Part of a small language model's weights.
Size: 11 layers, width 96, 3 heads of 32, MLP 192 SwiGLU.
Architecture: RMSNorm before each block, rotary positions, untied embeddings.
Training: a variant of SOAP for these matrices, 117M tokens, 3571 steps.
Each number is 128 + 24 x the weight over its row's rms, rounded and kept within 0 to 255. Layers, rows and columns count from 0. The size above them is the row's rms in percent of the matrix's.

# layer 4 MLP down (transposed), 192x96, rms 0.232, rows 32-42, columns 0-95
size [100 100  99  92 102  99 104  96  97 103  95]
[[145 138 156 128 154 125 134 136 124 106 160 105  89 168 120 120  95 129  97 143 164 110 103 106 139 110 113 113 154  45 113 138 156 124 137 100  93 155 191 129 124 102 122 160 101 131 154 156 136 131 112 102 117 112 174 121 147 145 144 163 119 109 125 119 162 155 133 137 119 135 100 114 115 108 137 100 142 124  58  82  92 100 117 111 154 133 139 134 139 138 119 134 122 160 129 116]
 [137 138 124 138  91 123 167 131 125 142 131 136 109 160 109 128 116 124  91 134 127 161  89  92 106 140 130 122 105 123 120 122 102  74  93 105 101 137 111 110 148 109 112 126 132 121 140 123 137 125  91 159 125  73 116 149 158 113 113 166 151 114 161  94  63 109 144 108 154  97  77 121  88 141 145 132 117 143 120 130 127 123 114 111 126  74 169 147 109 167  80 139 109 153 108 125]
 [164 133 157 119 116 102 129 151 123 158 113 151 160 123  94 131 130 122 140 105 114 166 120 161 109  96 133 168 111 151 141 166 145 117 133 124 179 136 124 128  95 138 131 170 161 142  95 140 128 104 183 120 107 126 168 167 111 111 124 138 152 109 124 111 103 149 147 144 151  98 138 131 150  80  98 162 105 122 120 102 130 132 147 147 142 113 133 187 169 163 138 122 164  79 117 113]
 [118 129 146 131 138 103 170  96 140 135 136 122 181  86 144  94 155 135 155  84 148 119 125 120 113 118 127 150 154 113 140 127 113  96 139 139 156 183 107 127  80 168 128 139  98 144 156 155 130 136 132 144 157 146 114  81 142 128 154 114 112 129 103 120 139 127 104 165 140 163 105 106 133  75 203 129  72 109 120 124 134 142 133 157  97 100 117 121 145 134 139 146 116 133 118 137]
 [115 150 145 179 128 124 157 137 125 151 125  81 166 105 155 123 143 119 148 113 174 135 114 125 137 102 101 127 148 102 155 120 159 156 118 125  93 138 109 137  85 130  94 135 189 152 132  87 125 157 163 128 146 133 150 174 153 150 147 127 131 149  94 118 139 101 126 107 116 158 137 139  96 131 107 147  99 171 172 126 123 150 118 129 121 134 149 142 150 136  94 120  68 135  88 104]
 [ 75 147 139 130 147 103  86 143 108 140 123 130 123 126  94 122 112 132 178 155  99 139 157 144 142 146 127 124 165 124 128 125 117 137 190 129 122 106 104  81 134 140 120 129  79 144  99 118 125 179 140 150 138 158 145 142 145 120 133  90  96 142 127 120 131  76 160 141 146  98  89  95 141 106 100 116 117 158 113 127 148  77 123 109 111 123 176 122 126  99 146 134 170 103 108 112]
 [111 146 145 138 102 140 139 132 117 156 138 114 103 131 131 143 110 115 104 148 109 190 149 141 155 115 117 107 167 152 130 126 120 135  88 130 142 147 160 163 125 119  88 176 146 109 133  72 134 119 129 124 117 143 131 140 129 152 134 133 176 100 131 116 143 108 108 125 178 179 134 150 130 103 122 121  82  80  67 122  76 116 157 139 117 116 143 108 105 113 125 118 106 123  82 156]
 [102 146 103 144 125 155 122  88 107 122 118  86 115 148  65 126  74 102 124 125 115 125 143 145  97 118 151 116 156 134 108 127 118 109  99 137 100 124 139 105 142 130 187 163 129 133  97  86  92 132 112 127 139 118 158 119 147  89 150 105 119  55 141 128 147 107 110 125 145 130 128 111 149  80 108 103 146  94 159 112 106 140 132 154  97 106 128 126 152 104 108 123  80 121 114 137]
 [119 132 135 124 122  85 144 134 117 108 109  99 149 151 127  96 123 104 102 118  87 138 135 133 114 117 118 121 141  97 167 145 108 149  97 132 118 161 116  91 186 105 130 184 126 126  55 128  94 115 144 174 132 137 127 133  84 112 113 114 140 104 116  90  90 132 117 111 139 134 117 135 137  84 149  94 140 112 151 111 101 130 140 136 121 181 146  90 105 120 159 165  90 122 134 132]
 [ 86 168  82 128 151 141 121 108 146 122 154 167 174 146 130 111 190 160 152 140 141 201 124 125 136 121 135  94 174  90 117 126  89 125 116 130 141 133 134  94 142 132  99 148 136 123  99 119 126 123 171 125 166 150 117 123 117 121 151 163 108 120 146 126 120 144 156 125 145 160 127 110 141 111 124 121  92 123 107 145  89 145 100 133  80 100 140 125 140 175 144 140 156 114 129 131]
 [127 138 123 115  88 128 104 161 155 126 160 145 115 124 139  83  65  94 129 157 168 142 139  90 155  95 113 105  68 145  82 103 142 101 145  79  90 102 135 161 132 141 129 128 136 120 124 113 107 116 112 133 164 125 124 134 136 136 113 124  89 106 175 146 106 104 135 119 117  82 100  94 105 116 170 132 102 118 145 103 118 113 118 148 114 119 136 114 159 144  95 132 138 143 135 106]]
# layer 4 MLP gate, 192x96, rms 0.26, rows 33-43, columns 0-95
size [105 101  84 101  94 105  89  96 100 106 107]
[[113 111 152 165 118 139 114 152 121 143 132 131 116  97 145 139 141  97 138  96  81 141 122 133  81 151  99 149 143 106 137 120  97  90 121  94 145 122 128 113 165 119 124 100 119 125 169 110 164 140 128 127 146 100 115 147 105 141  90 113 168 101 150 124 140 128 136  76 144  55 180 140 173 127  97 134 120 116 124 132 128 159 104 127 178 125 137 144  98 154 123  84 137 130 100 110]
 [155  95 154 114 140 114 142 170 127 103 134 102 136 101 110 124 121 120  96 126 121 164 143 158 141 144 160 146 151 115 139 123  90 116 122 153 166 148 110 115 107 142 143 115 134 170 142 113 165  83 162 117 131 174  89 123 151 120 122 161 143 123 137  93 119 138 125 159 122 132 133 117  81 175  98 116 132 136 130  72 130 128 122  98 175 100 123 177 154 103 130 155 131 114 141 186]
 [115 159 159 161 144 187 138 150 141 128 155  99 113 142 190 106 112 139 143 150 158 138 134 103 158 125  88  92 129  76 138 132 151 119 139 112 135 105 158 130 115 127 139 123 140 147 149 111 145 111 128 102 101 118 100 107 135 160  65 124 120 113 144 131  94 130 134 150 123 100 121 145 127 145 149 118 161 191 119 139 151 158  76 111 147 119 135 147  81 149 110 152 113 104 110 122]
 [109  97  96 129 109  88 122 165 126 139  82 132 138 141 103 137 128  92  88 112 102 101 134 126 154 117 145 124 119 137 152  99  92 136 109  91 128 127 130 177 155 108 145 106 113 124 104 140 139 107 175 128 140 128 132 134 143  84 160 133 141 126 144  99 149 141 130 142  86 102 109 123  66 119 101 115  81  85  89 137 123 120 121 103 136 177 136  99 100 100  87 104 115 140 104 113]
 [ 74 188 144  49 156 169 108 130 103 183 159 147 163 106 131 145 101 133 114 105 121 117 147 143 137 152  85 153 145 126 169 143 134 115 110  94 164 141 168 109 124 101 110 107 139 102 124 126 153 156 112 129 111 118 120 150 131 100 145 112 138 119  99 125 137 155 124 114 143 127 150 124 107 133 169 131  94  99 134 125 115 145 164 111 143 131 103 107 145 131 117 139 137 111 152 169]
 [126  96 164 137 113  93 108 123 154 112 113 143 151 105 118 136 138 168 174 144 155 148  96 158 127 143 130 138 135 130 119  98 154 119 109 118  97 155 150 158 103 145 120 131  97 115 105  93  86 153  84 133 133 142 105 128  75 152 126 117 134  57 122 158 123 156 126 141 154 143  94  83 174 131 130 138 138 118 149 121  96 147 121 120 162 150 119 112  78 132 141  98  94 137 110 100]
 [151 154 127 100  79 183 114 165 155 119 118 140 156  70  66 128 133 114 175 135  76 110  85 125 124 137  97 132 138 137 108 114 126 142 108  83 135 132 144 108 128 125 128 101 138 123  78 130 144 142 109 105 116 109 113  85 141 129 109 131 166 141 124 153 132 144  97 141 167 134 116  95 135 141 123 152 141 116 108 131  87 107 151 113 125  95  85  93 132 147 122 152 128 158 120 126]
 [104  69 101 150 134 120 106  95 143 116 151 177 117 151 135 129  83 138  90 155 138  89 128 132  74 156 108 163  99 106 138 122 144 146 114 114 165 159  95 122 145 119 132  98 126 136 137 130 138 107 108 111 126 156 204 105 111 139 124 122 133 108 165 145  99 114 163 112 132 141 124 127 156 151 138 106 109 144 135 125 140  88 147 128  93  82 116 118 117 110  93 147 155 156 138 121]
 [141 142  97 128 135 102 142 163 117 122 119 110 119 167 155 151 103 139 143 141 149 123 106 139 123 108 125 144 110 121 131 167 127 125 143 124 131 166 130  76 136 160 123 142  92  89 121 123  88 102 146  78  80 119  94 125 113 166 132 124 116 140  87 157 143 133 131 138 110 147  73 162 107 143 115 167 118  85 146  95 126  95  92 122 136 112  83 159 151 138  90 133 131 154 171 104]
 [151 109 130 118  78 119 140  76 136 147 157 167 126 143 116 114 135 156  83 157 141 156 161 164 129 122 140 168 142 155  61 124 167 127 101 125  99 135 162 144 118 119 126 101 134 166 131 158 135  62 109  98 129 138 158 130 135 123  93 122 144 163 131 123 112  99 127 117 104 138 143 133 157 143 117 149 130 177 153 125 124 136 137 120 147 114 121 154 185 100 159 135 114 148 125 126]
 [ 99 123 116  52 106  96  90 131  97 149 117 145  92 119 156 152 166 164 125 127 135 128 121 112 126  95 150 112 143 110 113 118 156 146 122 126 127  71 151 107 119 113 120 120 132 204 122 118 139  93 122  93 137 130 146 150  99 141 137 131 134 158 174 132 105 111 137 129 130 196 175 143 144 146 156 127 148 131 156 127 118 145 115 140 134 141 143 120 104 147 135 125 179 136 112 132]]
# layer 4 MLP up, 192x96, rms 0.243, rows 33-43, columns 0-95
size [103  97  84 105  96 102  95  98  98 100 103]
[[176 165 113 166 139 163 130 112 124  88 138 129 137 197 144 140 154 140 139 136  96 103 124 102 116 146 122 164 140 132 122 104 162 104 113  96 110  79 130 116 127 163 135 142 170 125 169 149 123 123 132 149 143 142  99 131 130  85 149 164 101 156 151 130 133 147 128 123 144 160 132 101 127 128 111 147  98 146 112 142  75 131 166 132 103 133 125  75 135 161  90  93 122 105 128 144]
 [118 125 113  84 120 169 118  96 120  81 152 135  66 103 132 125 130 112  84 173 127 149 146 108 127 152 109 163 124 116 138 131 124 112 128 117 126  99 164 123  80 114 134 129 150 135 137  87 106 169  83  94 142  99 123 159 130 157 107 131 123 153  91 149 167 123  84 140 127 139 135  74  97 143 133 100 144 129 161 171 144 132 128  91 128 128 154 119 139 160 131 145 140 105 122 137]
 [124  87 138 128 112 115 135 110 136 137 151 133 120 110 106 141 109  87 140 142 174 112 160 104 157 133 138 164  66 142 107 127 108 156 115 149 122 133 159 136 191 114 127 129 123 148 133 125 115 138 173  64 135 110 166 163 130 113 128 130 137 153  92 138 116 173 119 105 112 178 124 112 120 104 147  89 123 114 122 171 148 144 131 152 150 121 141  94 160 103 170  99 100 135 132 124]
 [106  80 146 106 146  87 159 140 140 129  88 143 134 140 130 104 125 114 127 115 108 103 167 167 140 121 109 106 187 143 175 124 108 137 136 132 146 134 113 160 107 159 149 110 103 123 130 123 156 180  94 147 127 130 115 174 126  99 137 110 162 118 122 141 147 157 111 109  99 100 114 169 132 144 126 154 134 170 149 121  74 102  89 118 111 148 142  84 127 138 148 132  97  97 135 149]
 [114 157 102 140  98 161 125 124 130 113 107 135 123  94 156 141 179 114 141 119 161 116  91 138 141  93 132 139 111 122 122 119 131  75 120 113 110  60 105 110 104 154 113  88 133 145 148  92 100 111  96 121  91  98 154 125 108 130 144 114 179  85 130 154  96 155  97 116 105 113 163 110 141 176 169 137 149 138 116  89 160 125 118 148 114  94 123 129 134 131 124 139 149 114 118 107]
 [148 101 138 130 113 156 123 139 170 120 150 133 124 122 132 106 135 105 169 132  75 114 169  79  79 129 128 155 141 122 142 168  90 145 141 115 143 106 154  92 116 148 107 110 107 131 133 186 168 139 139  95 172  94 126 126 108 107 125 145 125 121 137 128 111 135 136 132 139  70 104 125 112 120 148 184 139 134 114 172 137  92 130 119 119 137 132 175 166 102 136 112 151 110 107 138]
 [110 144 149 150 116 136  60 144 139 101 107 143 146 146 103 102 103 115 133 133 144 157 100 104 143 128 108 125  87 109 130 118 126 151 128 104 142 151 140 159 117 117 154 132 105 120 134  65 114 162 153 127 132  92 117 146 128 155 137 170 111  95  75 119 118 109 110 182 104 184 147 123  95 153 134 134 145 106 113 161 108 139 139 115 154 136 155 153  75 134 131 149 173 139 137 118]
 [101 109 141 106 145  99 162  96 141  84 142 163 135 139 155 155 170 149 103 143 141 138 113 148 132 127 152 104 127 153 148 133 116 125 146 115 136 179 136 148 100 127 166  82 149 114  95 113 139 124 113 141 159 143 119  93 102 173 171  93 140 133 104 153 145 182 168 158 143 143 118 145 157 143 100 126 155 131 126 137 119 135 117  81 129 124 134 110  90 156 132  80 124 121  83 123]
 [100  95 115  72 136 117 118 140 109 106 155 131 142 151  79 161 115 155 129 140 179 140 138  91 140  77 113 123 154 168 131 153 110 161 123 152 104 125 161 126 156 136 152 143  98 133 129 107 120 101 131 152 127 127 154  81 153 137 117  91 125 137  99 160 149 103 161  99 125 156 118 107 126 114  96 163 130 154 106 150 100 148  79 108 108 129 121 122 107 156 129 137 162 102 119  88]
 [116 118 108 149 120  96 143 150 183 128 148 147 145 137 149 136 127 122 107 148 129  95 146 129 128 121 139  97  99 144 156 159 145  87 136  86 129 184 101 140 105 116 126 147 120 140 129 115 103 161 142 123 114 123  99 129 100 158 136  89 121 139 121 139 109 110 168  71 131 117 116 120 129  74 150 140 155 157 144 113 145 107 156 151  70 118  82 185 146 124  95 116 106 115 164 129]
 [124 153 130 108 151 143 150 130 166 132 128 115 107 130 110 100 118 157 107 123 143 108 161 144 131 159 136 134 163 141  97 162 166 141 167 147  70 125 159  95 137  87 142 199 116 128 157 118  83 140 165 141 136  93 116 165 161 138 133 152 144 123 139 127 113 117 151 138 153 113 150 148 126 130  93 118 151 114 142  94 122 137 141 131 124 100  82 158 163 107 105 103  82 145 125 154]]